python train.py --num_hidden_layers=8 --hidden_size=192 --num_attention_heads=9 --num_key_value_heads=3 --head_dim=32 --intermediate_size=512 --vocab_size=2048 --hidden_act="swiglu" --norm="rmsnorm" --norm_place="pre" --norm_eps=1e-05 --positions="rope" --rope_theta=10000.0 --rope_fraction=1.0 --qk_norm=false --attn_scale=0.177 --bias="none" --tie_word_embeddings=false --parallel_block=false --init="normal" --init_std_qkv=0.0423 --init_std_o=0.0 --init_std_up=0.0423 --init_std_down=0.0 --optimizer="adam_atan2" --learning_rate=0.00137 --lr_mult_qkv=0.4 --beta1=0.9 --beta2=0.99 --lr_head=0.00771 --warmup_steps=462 --schedule="wsd" --decay_fraction=0.731 --decay_shape="linear" --final_lr_fraction=0.05 --batch_tokens=[32768, 65536] --max_seq_len=1024 --doc_mask=true --train_tokens=263500000 --max_steps=5738 --dataset="wikipedia_en"
Each number is 200 + 40 x the weight over the matrix's rms, rounded and kept within 0 to 999. Layers, rows and columns count from 0.

# layer 4 MLP gate, 512x192, rms 0.097, rows 107-143, columns 0-191
198,167,212,169,247,171,182,128,198,229,146,243,188,190,168,321,192,246,187,201,150,181,192,193,209,162,217,173,207,187,251,265,217,236,199,203,175,151,260,217,249,197,206,250,167,135,200,118,255,184,196,227,227,233,183,201,210,191,167,303,145,247,208,183,195,210,173,223,212,119,137,174,168,201,212,212,157,156,131,125,244,205,192,295,234,199,206,156,138,213,189,259,238,146,167,108,158,171,213,234,143,162,146,97,233,144,213,131,251,190,178,184,270,114,195,171,180,248,198,212,188,259,235,211,198,201,186,133,221,139,152,188,185,213,255,296,248,226,175,294,157,252,195,261,192,180,147,240,230,239,140,208,189,219,214,214,249,211,241,201,188,218,189,248,98,176,274,113,283,189,237,214,213,228,260,203,201,196,296,203,215,201,213,202,206,275,198,204,174,203,157,232
165,246,169,206,213,141,154,193,174,252,143,136,235,144,218,179,176,175,167,111,184,171,199,167,200,154,131,194,222,157,166,151,177,240,187,228,151,244,195,126,216,229,203,237,234,157,220,230,187,181,208,222,231,229,234,233,172,215,222,177,199,189,194,240,224,272,226,211,227,213,227,206,224,170,173,163,197,204,213,147,218,175,128,269,199,171,134,187,173,238,204,170,175,268,182,209,224,188,236,189,176,199,136,185,191,248,165,219,203,240,214,250,225,197,248,183,193,108,215,198,197,151,174,187,202,256,213,263,196,224,240,157,181,209,218,131,177,160,246,196,185,199,182,320,256,171,218,299,257,209,211,188,197,188,208,208,207,204,212,174,208,192,169,220,186,242,246,214,165,167,229,236,196,305,241,226,137,211,204,227,160,178,217,185,194,230,203,191,242,249,215,229
199,164,195,159,130,245,171,250,167,208,247,182,281,227,185,228,196,195,177,159,260,194,228,211,207,175,181,228,161,273,227,217,207,188,146,155,126,178,122,205,185,222,218,233,224,179,151,183,161,199,152,180,144,163,135,258,249,233,220,241,203,88,258,197,250,199,163,191,183,171,252,245,297,172,215,312,243,167,208,179,199,142,226,194,192,187,264,183,167,229,132,262,237,241,248,185,245,145,137,238,149,263,178,130,175,171,221,200,199,223,199,311,182,256,211,135,256,223,252,206,210,132,157,278,197,141,204,189,314,230,223,212,130,267,179,194,190,280,171,151,230,227,217,173,228,211,184,171,245,195,226,177,288,232,186,210,163,197,235,229,164,171,264,194,269,205,162,195,196,162,188,234,164,254,203,128,268,216,181,132,198,247,203,152,248,263,214,183,180,209,218,153
144,191,206,175,172,169,133,193,171,157,233,222,308,192,148,99,141,199,214,167,201,189,191,203,128,196,122,209,196,249,201,136,171,166,223,179,207,219,148,148,193,277,221,174,192,239,203,139,228,199,163,273,153,214,271,224,233,177,181,252,165,189,219,244,226,214,279,173,204,217,241,130,238,133,165,244,195,301,166,220,137,209,196,319,184,197,188,207,221,163,180,189,224,254,204,95,98,239,201,213,166,207,178,255,152,289,197,117,248,240,148,220,213,261,141,274,281,144,164,191,223,191,191,269,222,189,209,234,237,160,165,79,182,204,241,244,168,240,240,209,181,222,171,217,224,258,181,207,194,179,106,181,303,169,164,160,238,149,241,172,95,120,169,217,208,252,121,184,217,208,192,135,230,223,131,182,222,219,171,174,181,186,298,163,169,195,222,291,187,189,112,174
178,169,160,239,241,183,176,175,182,212,215,157,197,139,169,201,184,220,168,260,210,163,241,192,194,199,211,213,192,238,226,213,196,213,250,193,203,219,155,176,199,190,173,291,178,201,224,278,145,253,99,201,285,232,235,201,223,191,231,176,160,230,242,280,237,288,217,167,183,207,193,166,138,229,159,188,165,179,253,195,147,169,170,194,175,168,163,186,181,178,195,202,216,222,279,230,267,221,250,191,222,219,193,273,219,123,205,218,143,211,131,160,215,223,194,157,207,203,211,238,220,243,235,152,150,140,225,135,130,215,152,116,144,120,240,209,213,225,189,314,256,187,211,196,203,144,243,145,268,262,223,258,243,207,193,199,244,266,175,219,231,171,202,176,175,208,210,193,231,203,162,176,224,299,184,146,217,210,173,212,185,204,246,159,181,181,228,244,229,187,209,150
216,206,145,158,211,217,113,204,269,212,166,163,164,199,259,267,200,239,198,198,272,183,218,192,210,217,195,197,197,204,209,207,217,169,205,216,124,207,213,202,131,208,187,142,215,243,197,170,236,156,194,192,228,219,200,184,143,150,121,250,201,229,228,235,187,114,193,214,213,167,179,174,193,171,232,198,146,171,194,226,177,167,206,148,191,190,175,210,215,258,197,232,219,139,232,195,151,243,252,195,161,329,167,180,159,177,223,248,226,180,212,89,180,140,207,169,186,133,157,228,263,168,241,99,129,209,207,206,149,202,195,182,215,230,241,172,262,136,181,275,220,206,235,168,191,146,223,213,167,229,185,251,256,235,204,183,238,307,185,233,136,201,244,219,191,194,281,152,208,161,261,207,208,255,211,180,169,169,206,286,207,149,217,172,159,176,163,196,162,121,197,225
125,169,296,213,184,209,185,175,125,180,238,114,151,141,207,219,181,255,184,190,236,188,270,224,208,243,137,127,191,122,218,75,205,213,167,199,201,140,207,150,257,252,183,191,178,218,295,225,190,163,135,279,223,231,214,245,229,169,264,194,180,186,235,198,249,201,186,242,230,197,159,236,179,128,174,230,178,105,116,153,169,152,216,243,207,170,94,171,124,194,163,195,173,162,240,162,173,149,271,200,244,175,208,223,245,150,198,239,221,232,226,177,251,102,225,186,206,133,182,152,249,223,230,188,183,201,240,156,217,222,252,259,167,187,186,203,209,172,152,219,195,267,122,143,186,131,167,208,270,181,205,223,148,210,131,205,205,208,192,179,174,157,186,186,177,243,227,296,227,199,221,187,169,240,267,174,217,169,194,240,265,207,188,167,190,212,269,187,85,251,143,171
170,199,177,198,202,188,123,210,177,172,133,188,209,251,192,269,102,240,193,225,200,192,150,152,189,186,181,206,203,243,203,235,114,211,268,176,155,213,205,246,164,178,203,234,179,160,196,128,230,161,181,217,270,200,213,136,230,163,115,206,192,248,240,208,181,167,206,202,162,182,152,170,193,189,159,248,267,209,249,184,250,221,220,222,197,175,152,243,175,199,184,182,225,205,267,157,180,216,121,184,124,204,170,134,193,240,283,137,211,216,135,227,197,208,223,276,175,173,243,193,158,244,162,180,244,215,209,217,238,200,171,160,178,158,217,164,252,202,235,273,174,175,217,244,167,219,240,269,268,194,172,237,205,218,267,188,215,240,210,159,179,198,188,208,196,253,194,198,241,180,189,185,148,213,233,188,242,172,198,268,202,238,160,157,161,206,130,145,181,197,153,242
201,147,206,233,208,216,136,196,236,176,179,180,185,205,178,153,118,237,150,192,237,207,290,188,182,170,147,195,198,208,270,189,240,198,212,238,157,112,275,223,201,203,244,174,229,114,155,100,304,139,160,193,233,197,109,171,219,169,148,187,199,159,232,209,174,204,225,170,238,171,235,167,170,113,212,203,184,96,142,179,152,169,175,160,156,221,206,183,169,241,245,246,229,229,233,210,148,246,176,122,178,221,161,105,209,199,243,247,232,148,201,224,203,209,255,174,179,120,219,217,171,167,212,197,229,142,193,245,209,148,197,239,189,143,168,264,219,293,169,250,159,210,195,163,230,219,219,201,216,205,172,216,254,208,177,180,273,210,183,258,195,203,135,210,214,222,161,276,187,253,150,257,192,190,220,188,138,213,222,205,224,261,149,173,151,215,203,189,150,190,240,201
192,161,197,216,234,208,111,160,128,149,206,231,263,209,241,171,177,289,158,159,210,187,142,222,183,189,204,201,224,217,205,261,226,274,183,182,147,165,156,226,139,200,237,150,106,228,216,192,275,195,256,210,184,174,210,174,209,222,145,208,160,205,212,252,180,206,178,194,136,196,269,226,158,111,184,136,208,213,230,212,217,170,313,247,129,166,180,209,210,129,201,172,196,175,189,252,222,184,135,137,155,160,224,197,251,228,143,143,216,241,207,174,205,134,189,230,199,144,243,184,251,228,271,230,238,181,171,182,156,162,139,242,209,188,171,265,254,116,184,261,196,200,233,254,213,201,150,198,205,212,217,185,245,247,218,230,221,291,219,177,203,245,189,159,201,221,227,153,249,188,199,254,138,201,195,182,238,174,267,154,289,157,204,222,183,204,172,244,166,189,171,176
254,136,249,170,120,167,253,192,184,248,223,193,225,106,139,218,173,151,207,143,144,218,172,129,118,173,156,221,195,170,187,203,210,136,283,193,119,247,205,141,164,226,204,170,190,190,192,134,186,249,145,207,191,255,215,223,218,206,175,255,144,260,229,231,229,159,237,230,206,239,263,246,273,207,226,144,158,192,212,216,225,139,234,239,202,171,223,145,205,181,179,192,253,178,194,264,175,174,183,215,183,206,168,233,187,189,256,265,272,232,124,267,149,248,156,169,211,214,207,197,209,238,169,271,198,148,206,163,223,226,228,177,143,144,188,220,208,245,240,237,170,212,213,213,263,200,165,177,220,208,182,217,189,211,249,178,154,185,300,197,138,191,221,108,256,332,153,299,193,191,201,213,208,125,188,178,210,184,178,217,201,270,213,240,192,219,205,178,229,258,251,252
170,179,286,121,211,196,123,197,95,177,187,226,225,162,186,245,258,198,212,240,232,160,178,240,233,197,235,166,191,229,246,222,193,259,123,183,187,193,165,237,191,251,279,224,116,199,184,183,231,243,191,220,210,191,232,299,159,189,203,158,155,255,260,169,121,222,150,236,215,215,202,194,136,159,175,293,213,226,207,164,113,203,203,184,226,230,218,209,201,168,124,193,166,210,190,172,200,176,230,145,199,195,167,151,189,178,170,182,199,255,73,264,160,122,199,203,123,218,142,194,216,207,204,183,172,119,146,196,199,166,199,200,196,261,264,235,222,181,193,159,197,204,145,175,277,158,234,249,220,130,185,140,238,236,126,195,186,204,202,288,198,215,179,212,213,217,170,143,195,215,176,201,185,194,222,246,231,157,229,208,276,218,262,172,167,268,198,226,182,211,187,274
187,73,243,151,223,159,229,209,191,206,153,192,230,188,176,157,241,223,186,134,214,187,164,251,149,195,186,178,173,193,240,157,176,218,201,157,144,192,133,180,143,199,226,178,221,207,243,210,224,259,192,175,200,208,256,183,189,190,226,260,221,198,315,225,209,223,240,168,231,126,235,208,249,180,173,161,222,269,188,188,155,245,248,232,152,167,228,169,228,201,164,175,200,247,176,231,183,193,222,193,154,218,228,277,244,197,215,265,192,157,217,209,164,286,205,209,119,206,231,127,236,223,109,266,211,199,140,175,204,114,237,156,165,273,171,124,207,215,270,226,141,189,224,238,172,292,142,211,187,202,172,151,166,277,253,141,220,217,170,261,206,227,198,240,262,210,202,128,161,199,148,166,235,192,182,211,183,217,197,204,240,249,121,204,199,225,160,258,217,193,231,191
222,223,131,162,198,230,158,172,254,196,213,227,190,210,146,223,219,135,197,186,199,165,233,196,223,259,195,189,136,213,205,213,173,176,216,185,231,210,208,161,197,192,187,182,187,184,215,162,161,174,158,255,199,217,100,196,153,155,236,237,273,219,189,153,243,207,208,197,113,148,185,219,205,142,198,133,149,239,190,243,204,246,203,198,210,115,254,209,234,69,131,214,291,186,187,162,210,144,195,182,237,200,183,192,175,218,180,219,186,157,188,208,163,171,238,206,52,192,195,157,175,172,214,186,204,222,240,194,194,150,198,211,205,253,230,34,254,162,95,208,113,218,143,183,195,216,178,189,230,164,246,219,209,192,216,222,170,247,263,155,165,191,196,168,195,197,188,203,231,183,140,249,170,236,245,220,224,144,224,225,245,260,167,171,184,189,165,260,179,169,160,200
204,179,235,121,182,171,138,151,140,185,242,127,255,242,180,246,133,207,230,177,209,166,244,191,245,166,185,185,212,270,263,132,245,205,191,191,268,223,152,147,263,211,245,158,148,149,204,195,208,172,192,190,181,193,183,235,155,145,186,199,173,200,181,177,238,166,251,140,208,194,187,266,206,202,164,173,76,200,195,159,217,273,198,183,192,227,300,149,203,242,207,179,217,142,242,201,233,188,146,165,181,192,213,252,137,118,245,240,239,216,210,169,216,131,256,172,153,153,272,169,201,131,238,242,204,194,220,290,216,178,242,284,183,182,89,287,315,222,222,253,204,279,226,240,240,166,278,164,227,195,174,258,237,176,166,159,208,195,168,128,163,250,159,208,236,154,186,298,227,181,201,184,199,225,150,161,200,181,151,168,263,239,180,194,229,211,186,259,148,242,254,312
159,173,207,156,240,172,103,239,195,154,179,131,240,136,268,208,142,201,195,197,233,206,268,202,157,224,193,222,226,191,293,184,172,276,200,204,183,110,248,238,314,212,218,221,195,187,273,248,270,161,170,194,205,194,176,176,205,200,138,182,145,245,198,116,170,193,230,220,211,195,183,196,179,163,233,230,183,199,186,212,288,198,218,171,177,218,219,177,200,158,158,155,173,95,237,126,159,210,221,218,121,212,169,202,203,192,132,151,228,125,219,206,200,146,223,224,189,100,122,195,156,167,192,175,213,196,207,173,144,225,208,205,150,204,175,190,153,167,140,243,106,250,111,216,278,175,119,220,187,228,129,193,198,102,150,223,215,276,220,192,157,200,212,157,240,215,230,131,183,205,251,212,168,179,227,138,239,201,246,211,226,232,119,277,146,249,178,150,202,157,196,200
184,242,119,241,199,262,239,222,278,315,131,214,185,246,165,201,178,160,217,145,278,163,183,207,177,204,188,156,188,213,158,203,213,201,240,172,192,270,171,155,200,208,214,212,164,189,276,253,200,219,184,159,201,237,210,211,252,187,246,178,181,247,192,187,256,303,265,155,223,207,176,201,157,245,140,251,172,216,151,161,205,207,140,192,187,209,176,189,224,242,176,207,235,215,220,199,220,222,222,145,172,305,235,182,206,199,137,185,238,208,129,194,212,154,142,175,213,264,185,187,169,235,213,160,213,185,175,164,204,236,254,183,188,149,229,225,210,204,168,193,184,228,172,176,243,188,166,122,194,253,155,231,214,119,226,181,186,159,242,205,183,150,231,149,150,177,273,90,138,256,176,206,190,181,176,167,155,244,245,189,150,187,209,178,137,150,216,253,207,204,175,241
152,139,234,216,191,194,217,223,306,236,216,142,232,208,200,137,182,206,181,219,220,242,107,215,199,243,192,145,191,208,159,196,240,197,199,195,252,246,158,220,200,243,186,221,181,203,142,238,193,235,185,258,159,156,236,157,238,142,187,198,212,214,195,162,234,188,193,268,288,222,217,200,173,176,192,200,184,174,175,178,210,204,234,187,203,182,179,141,170,180,172,211,179,223,154,181,206,215,196,267,244,254,191,229,159,209,229,201,203,256,238,133,190,210,207,215,197,233,175,121,211,176,209,165,186,227,182,224,178,242,223,256,196,248,144,210,229,191,151,162,229,252,247,227,244,243,170,209,187,167,212,230,192,187,200,220,197,185,195,168,233,191,243,154,198,217,175,160,206,196,109,170,260,174,170,184,148,286,180,208,178,259,245,262,210,202,241,198,256,179,155,232
202,140,170,204,233,185,194,196,251,179,150,192,191,158,227,194,201,222,193,177,283,222,256,195,203,180,151,254,185,183,217,132,184,206,131,209,210,182,210,182,204,231,128,214,207,224,171,261,207,242,215,208,176,195,202,194,175,235,228,216,129,150,230,271,203,202,231,156,295,224,158,139,203,296,199,174,242,126,219,193,144,240,140,226,156,192,184,166,194,195,189,230,235,233,200,219,201,165,160,168,139,209,208,184,270,135,188,202,230,231,164,192,227,176,173,95,228,196,201,268,235,175,184,237,149,197,193,211,189,218,277,155,222,166,156,208,161,216,208,211,287,230,218,229,235,181,240,197,202,169,264,171,240,189,285,201,217,189,147,191,180,227,192,118,186,208,150,214,291,203,251,148,230,260,161,162,190,258,203,245,143,230,170,188,246,228,216,156,229,199,188,156
201,192,195,247,229,207,95,198,219,217,187,271,219,215,205,243,240,251,179,159,262,190,195,188,184,220,183,176,265,208,203,198,226,250,171,173,202,207,170,188,294,221,231,203,233,195,252,226,158,221,166,233,221,196,164,162,240,193,144,147,142,235,208,253,162,216,190,169,185,239,224,198,148,207,135,216,165,192,176,217,206,252,136,273,158,210,189,155,201,211,213,241,268,193,153,239,215,231,146,220,162,241,176,137,239,173,175,139,267,226,150,106,286,194,196,150,212,221,156,143,176,215,237,193,209,253,245,196,238,176,211,184,223,231,173,95,174,206,185,207,186,159,146,212,266,181,199,196,263,204,208,280,201,143,235,241,269,208,225,254,193,178,179,121,159,204,318,205,256,228,230,152,205,200,240,202,241,232,232,231,179,193,158,237,240,198,232,168,187,212,218,229
181,109,223,183,230,188,178,236,174,205,191,189,191,221,215,195,219,195,209,143,110,201,233,166,165,176,150,205,204,192,193,234,231,174,171,167,168,241,229,190,229,170,216,198,206,211,214,126,239,225,181,191,145,116,197,203,159,259,243,231,194,172,194,208,217,225,227,232,147,220,256,210,246,157,184,214,238,197,202,207,172,192,211,173,223,172,243,113,206,155,237,137,158,228,172,189,162,179,207,150,185,187,180,273,192,196,151,248,260,244,286,146,148,241,173,217,233,173,209,116,220,223,117,189,241,185,244,230,164,212,159,191,167,257,217,172,115,209,128,169,165,210,196,245,213,273,181,282,189,267,196,240,277,187,255,220,209,177,224,235,200,215,242,194,192,190,182,245,107,188,130,180,238,199,144,188,122,128,187,150,207,208,210,163,192,188,156,259,198,159,146,245
170,192,230,204,205,277,129,169,218,224,244,233,177,155,157,215,154,211,97,158,220,153,199,291,247,216,227,155,177,227,250,157,218,304,250,158,231,197,196,212,163,266,199,171,228,215,218,176,162,198,198,247,243,174,237,226,158,211,167,185,186,203,227,167,219,283,166,140,159,211,112,256,181,160,190,221,253,272,182,258,246,240,169,154,196,222,188,184,221,204,210,175,207,256,145,214,245,210,211,276,177,211,169,186,107,185,207,225,185,180,216,211,166,162,210,209,212,154,248,171,176,175,242,132,225,189,284,167,168,152,180,196,151,231,184,173,285,171,161,257,189,258,121,184,187,153,242,190,199,171,187,187,273,188,144,252,209,184,224,221,229,252,168,187,205,293,208,141,230,222,142,197,177,136,189,172,216,203,139,134,251,175,201,181,169,228,189,229,97,194,141,272
217,234,183,223,139,86,149,186,224,186,234,241,190,165,258,222,210,239,152,204,242,178,190,209,184,174,207,170,232,171,164,194,201,208,202,150,176,210,217,208,251,189,193,220,163,250,147,150,148,192,267,208,122,124,321,232,234,166,236,142,272,179,244,125,152,183,222,201,109,135,188,221,185,258,130,250,231,159,193,196,206,223,184,157,201,249,250,216,176,211,190,157,183,244,238,239,217,209,220,168,203,171,219,176,203,149,273,249,162,273,163,225,190,157,177,204,256,209,251,155,159,140,160,203,229,227,302,204,225,228,188,209,194,196,159,187,255,205,206,194,229,144,187,197,206,167,133,208,250,195,209,203,197,283,290,231,235,285,170,163,241,188,112,213,180,239,243,167,202,185,242,249,257,236,254,196,223,179,226,211,204,176,170,201,199,169,231,213,221,216,204,233
193,162,225,132,157,215,222,245,198,180,137,274,299,105,117,215,215,228,181,195,135,219,240,109,200,171,127,240,228,131,169,192,216,211,214,120,184,178,236,227,231,240,209,205,231,226,176,180,223,196,217,178,267,247,178,200,225,206,183,222,229,169,199,162,168,194,189,122,157,241,214,171,164,165,196,210,150,215,155,190,213,169,254,283,169,154,219,203,219,198,142,212,263,162,177,139,148,172,222,177,148,223,141,193,193,180,184,184,203,158,187,232,172,180,258,247,253,203,227,211,207,227,227,237,145,149,227,219,150,118,190,171,115,177,184,169,132,141,182,256,100,244,186,213,282,220,256,249,222,212,208,254,235,223,230,201,240,235,172,171,178,133,251,243,186,169,185,229,239,237,180,166,147,190,242,166,260,208,227,237,256,304,200,255,195,223,248,187,214,208,193,206
216,210,195,178,215,144,155,211,194,213,203,143,212,229,165,188,162,224,196,218,117,160,194,163,191,205,147,199,239,222,236,190,171,219,215,231,173,189,199,164,185,250,99,193,154,199,266,221,189,228,192,232,239,202,154,238,241,184,296,194,234,247,147,218,188,234,242,216,186,234,198,225,229,180,231,204,154,224,216,122,162,241,238,241,182,231,143,194,217,168,138,210,234,280,277,236,212,203,185,194,190,165,188,252,195,251,147,185,252,226,127,219,107,202,220,257,189,206,227,159,250,182,199,149,250,237,130,224,215,193,214,239,185,208,279,124,179,182,171,221,220,221,254,163,234,150,177,182,151,137,146,209,252,167,212,192,220,176,269,199,208,174,284,219,241,177,205,123,290,235,119,245,196,257,202,229,200,190,206,178,256,217,207,155,149,247,121,215,264,235,239,207
171,138,211,150,175,169,201,187,189,247,173,136,225,204,202,149,252,210,185,208,114,195,153,158,201,244,194,218,186,223,226,159,100,230,157,171,179,123,119,154,89,201,140,245,186,155,197,164,228,226,210,197,246,212,208,151,198,323,183,218,217,268,163,262,135,212,256,207,208,67,192,260,175,185,183,215,213,212,181,156,200,211,275,191,130,212,231,193,137,218,240,246,192,169,191,193,193,259,219,170,160,215,163,260,212,180,208,176,159,275,160,211,189,268,122,237,177,153,270,193,194,203,178,331,196,161,249,115,164,202,170,192,167,224,224,265,161,188,189,235,144,216,226,291,210,316,206,193,197,165,184,201,189,177,128,122,156,207,234,225,187,240,184,149,221,233,235,211,189,195,135,241,200,186,175,201,184,110,204,198,183,303,233,271,205,243,194,219,155,222,201,289
226,147,185,150,199,202,248,218,184,223,154,207,237,166,196,207,178,214,292,258,189,249,214,183,193,150,253,251,260,173,256,218,227,227,202,147,312,166,228,205,220,200,154,154,116,171,172,174,266,235,158,194,240,218,257,231,222,157,203,244,169,223,248,205,192,125,202,236,211,275,177,197,260,203,199,142,210,215,221,205,172,165,256,192,137,166,183,161,201,186,151,195,181,154,225,280,151,165,146,181,130,210,228,153,197,231,220,175,293,259,208,242,201,217,196,169,145,163,192,197,193,204,187,331,152,200,158,140,215,202,178,195,176,278,166,203,212,177,150,265,184,217,192,195,220,228,144,227,194,161,208,193,190,193,191,220,179,150,213,216,242,110,234,190,259,160,237,233,267,190,185,157,179,168,221,183,138,225,214,195,229,266,200,222,204,231,224,220,163,163,193,159
181,207,191,180,136,192,159,232,164,272,201,208,203,259,204,170,126,310,212,181,218,150,206,236,178,193,230,160,169,292,238,189,191,223,184,280,159,162,86,114,114,245,138,236,176,179,184,206,171,129,162,238,221,221,201,193,178,208,191,218,162,128,229,235,171,193,188,224,250,158,157,196,173,232,143,187,227,208,180,218,129,232,173,269,221,209,195,196,147,213,212,143,204,237,224,157,210,174,161,273,166,189,173,229,213,64,179,211,189,266,321,244,172,215,182,165,216,240,199,176,113,206,198,214,258,220,229,199,204,194,225,177,119,167,219,198,198,246,224,172,244,207,203,201,221,204,189,233,238,245,130,186,238,208,175,185,232,125,219,226,214,218,195,237,207,212,190,242,175,227,146,204,161,192,190,163,208,120,120,188,183,218,162,165,189,249,232,200,255,245,225,122
155,157,184,203,143,220,244,169,218,259,231,222,217,206,201,210,119,170,203,158,87,246,106,212,177,144,225,101,174,139,191,229,217,191,241,192,191,202,234,163,125,204,184,218,150,194,233,156,161,238,259,237,205,184,226,225,204,256,210,151,144,179,230,248,231,205,170,239,146,249,244,183,202,144,208,240,138,123,202,236,190,217,168,157,267,186,214,95,219,173,182,240,209,165,185,181,184,183,256,125,176,150,180,130,239,139,192,173,187,268,271,244,203,176,209,283,232,137,224,178,208,201,207,196,232,164,210,190,231,144,256,148,190,188,178,219,246,192,204,223,133,218,219,199,173,212,138,260,204,218,265,203,184,132,206,255,167,225,178,186,150,210,238,205,231,209,244,182,193,176,213,255,142,147,261,179,260,242,253,239,227,200,158,220,264,202,228,165,224,194,253,171
207,156,198,256,211,214,205,217,245,235,192,178,187,194,118,209,191,147,275,186,212,242,269,118,171,125,174,194,190,168,254,244,255,173,227,191,261,171,259,181,195,220,244,207,232,160,258,240,256,190,112,216,266,229,188,172,181,230,159,182,259,269,217,201,213,162,248,117,164,252,143,192,295,92,178,158,222,141,204,174,144,223,185,241,148,206,193,199,225,229,177,174,229,220,221,256,160,206,225,234,143,249,234,199,174,228,189,217,210,242,210,161,223,204,265,260,158,212,241,264,234,150,212,140,224,166,171,226,147,133,185,231,171,206,217,153,243,172,183,197,191,187,243,223,275,175,205,194,174,162,158,268,154,191,203,195,282,213,199,241,211,174,212,192,193,195,223,189,194,227,196,121,226,192,217,201,160,228,262,193,174,167,238,232,188,206,165,170,145,181,225,268
155,197,241,118,191,169,171,264,198,279,192,129,181,194,189,183,220,240,153,166,229,150,212,189,158,143,284,164,131,142,212,203,209,187,202,249,115,173,157,145,185,298,178,226,258,225,259,183,162,212,146,246,201,158,162,206,134,197,155,144,134,169,256,217,170,230,154,204,192,247,184,236,173,201,116,260,189,204,82,181,231,195,150,256,277,220,204,181,188,244,283,174,259,219,191,157,186,239,195,202,203,262,124,161,252,138,196,220,157,203,166,131,209,196,165,182,136,129,269,174,135,174,216,178,199,229,245,207,151,194,248,207,159,172,145,218,267,270,160,147,195,241,155,127,233,167,189,185,228,223,205,184,127,122,180,213,168,283,260,284,128,127,216,177,167,297,249,206,243,195,222,145,145,156,191,26,271,209,209,190,305,160,187,233,99,191,100,256,159,208,208,259
198,112,236,161,142,141,241,194,240,190,170,216,179,230,183,153,187,187,153,218,157,178,190,178,199,208,158,224,206,124,241,218,168,193,206,191,191,182,243,170,232,214,233,171,213,235,249,179,264,239,122,177,252,187,169,153,195,222,263,251,197,196,194,248,171,165,195,212,249,244,267,180,284,179,186,139,207,239,237,235,187,153,201,250,212,233,229,173,290,186,198,134,204,142,259,126,190,265,218,153,191,221,235,302,248,173,225,231,174,123,206,230,198,243,229,263,228,189,258,182,197,183,166,258,158,147,191,262,138,154,220,133,201,174,265,153,172,199,240,238,148,200,226,233,223,221,154,199,274,158,195,148,214,259,206,121,206,197,185,198,167,177,148,178,250,141,238,146,176,148,157,86,155,225,227,205,179,269,157,134,189,200,187,203,208,196,227,190,163,189,190,192
178,194,242,226,199,179,200,168,196,260,183,188,220,194,201,209,216,170,164,192,254,187,191,197,266,157,246,156,204,240,230,247,304,249,250,183,162,129,238,196,168,178,245,268,179,196,205,172,262,157,173,131,178,235,193,127,253,229,227,180,207,177,209,241,204,155,197,241,227,230,222,155,182,188,119,175,171,128,256,190,223,237,243,168,208,212,197,201,201,148,164,150,156,188,198,117,232,262,218,193,220,241,182,146,132,105,143,250,228,195,175,187,185,190,204,238,253,225,251,188,225,237,174,164,121,188,233,227,129,223,207,262,163,120,182,197,274,171,153,172,212,169,173,259,191,223,231,123,138,231,145,214,306,169,183,252,177,179,207,237,224,161,195,204,193,211,219,157,211,227,210,206,165,165,155,187,203,185,196,172,261,191,219,189,245,185,197,178,222,245,222,183
148,219,255,191,279,286,245,218,181,142,208,266,242,213,212,185,220,223,154,218,232,192,211,216,199,193,184,155,181,190,213,212,137,244,188,112,207,204,165,210,213,184,162,181,283,152,212,146,159,148,153,190,220,232,198,284,223,291,156,257,186,224,218,208,225,157,223,182,175,116,213,205,202,251,229,199,257,164,137,184,215,249,175,223,250,284,225,170,231,264,172,199,224,183,235,154,252,220,224,167,176,196,225,211,193,99,190,235,222,170,233,252,169,246,167,159,204,236,247,238,226,264,231,170,132,138,182,148,180,235,247,233,176,198,194,211,194,265,210,204,241,243,203,196,165,137,241,185,282,201,167,157,194,203,217,217,227,252,229,182,226,228,275,198,256,225,223,170,324,243,228,275,225,161,213,188,147,149,162,237,219,175,214,173,164,243,162,209,150,235,213,222
168,183,185,135,229,206,191,224,215,249,235,220,198,238,228,221,153,203,195,226,231,188,306,147,189,201,161,215,153,230,213,201,204,197,148,156,190,188,217,258,214,192,248,176,204,204,247,191,214,199,242,205,204,200,221,202,178,166,163,246,138,223,182,191,217,230,227,186,224,192,124,224,165,146,172,193,168,204,244,159,225,227,227,233,237,127,213,146,201,245,181,303,202,242,203,143,195,180,179,250,223,252,191,166,220,257,199,165,218,256,168,191,167,211,249,231,218,245,158,130,258,195,144,272,267,203,236,154,225,103,241,174,131,195,171,242,184,220,181,224,180,226,174,204,190,173,216,223,218,176,207,241,133,124,182,114,200,195,214,187,137,217,174,229,170,261,231,120,220,222,193,178,144,182,198,207,227,271,263,264,253,205,228,183,215,267,137,218,162,257,170,204
178,258,271,213,141,177,267,229,182,214,213,273,243,199,170,181,238,206,203,180,240,174,134,194,153,198,213,155,212,201,232,154,189,206,166,123,152,179,94,200,238,210,189,216,259,194,234,166,251,212,142,220,240,203,139,215,215,204,198,291,135,219,204,242,185,258,211,193,222,220,182,209,237,196,237,252,203,262,187,148,143,229,186,226,125,204,192,166,164,212,110,237,177,164,164,58,238,186,243,176,219,188,152,148,157,229,189,217,236,317,197,241,174,175,148,220,183,261,157,201,205,207,197,195,244,230,243,146,284,194,196,167,86,265,213,189,132,178,243,221,189,147,120,249,245,205,124,205,271,167,141,223,195,233,236,104,222,153,335,189,223,148,250,225,216,220,205,198,178,204,189,266,214,193,217,198,178,143,210,234,245,187,204,175,175,259,180,193,178,226,108,188
201,214,203,167,170,254,203,148,157,275,240,146,211,271,202,252,195,221,168,166,211,232,210,188,165,168,198,149,213,207,179,147,156,215,181,185,174,236,205,206,202,204,194,252,227,216,164,257,232,210,113,261,173,188,173,193,183,206,232,172,246,183,235,220,172,186,137,168,283,147,186,279,206,155,143,214,138,199,149,185,247,223,231,295,271,301,262,188,169,228,204,217,241,185,262,210,204,158,184,194,195,210,124,206,189,162,200,191,147,187,209,234,218,131,110,171,201,222,222,241,156,163,216,178,257,155,172,233,171,205,270,200,189,184,181,282,185,159,138,177,203,292,186,196,208,180,186,123,217,194,197,134,127,217,190,189,175,248,157,191,186,205,162,202,205,252,189,184,140,209,127,231,164,222,154,163,153,177,263,182,162,178,218,221,182,217,224,291,162,163,232,139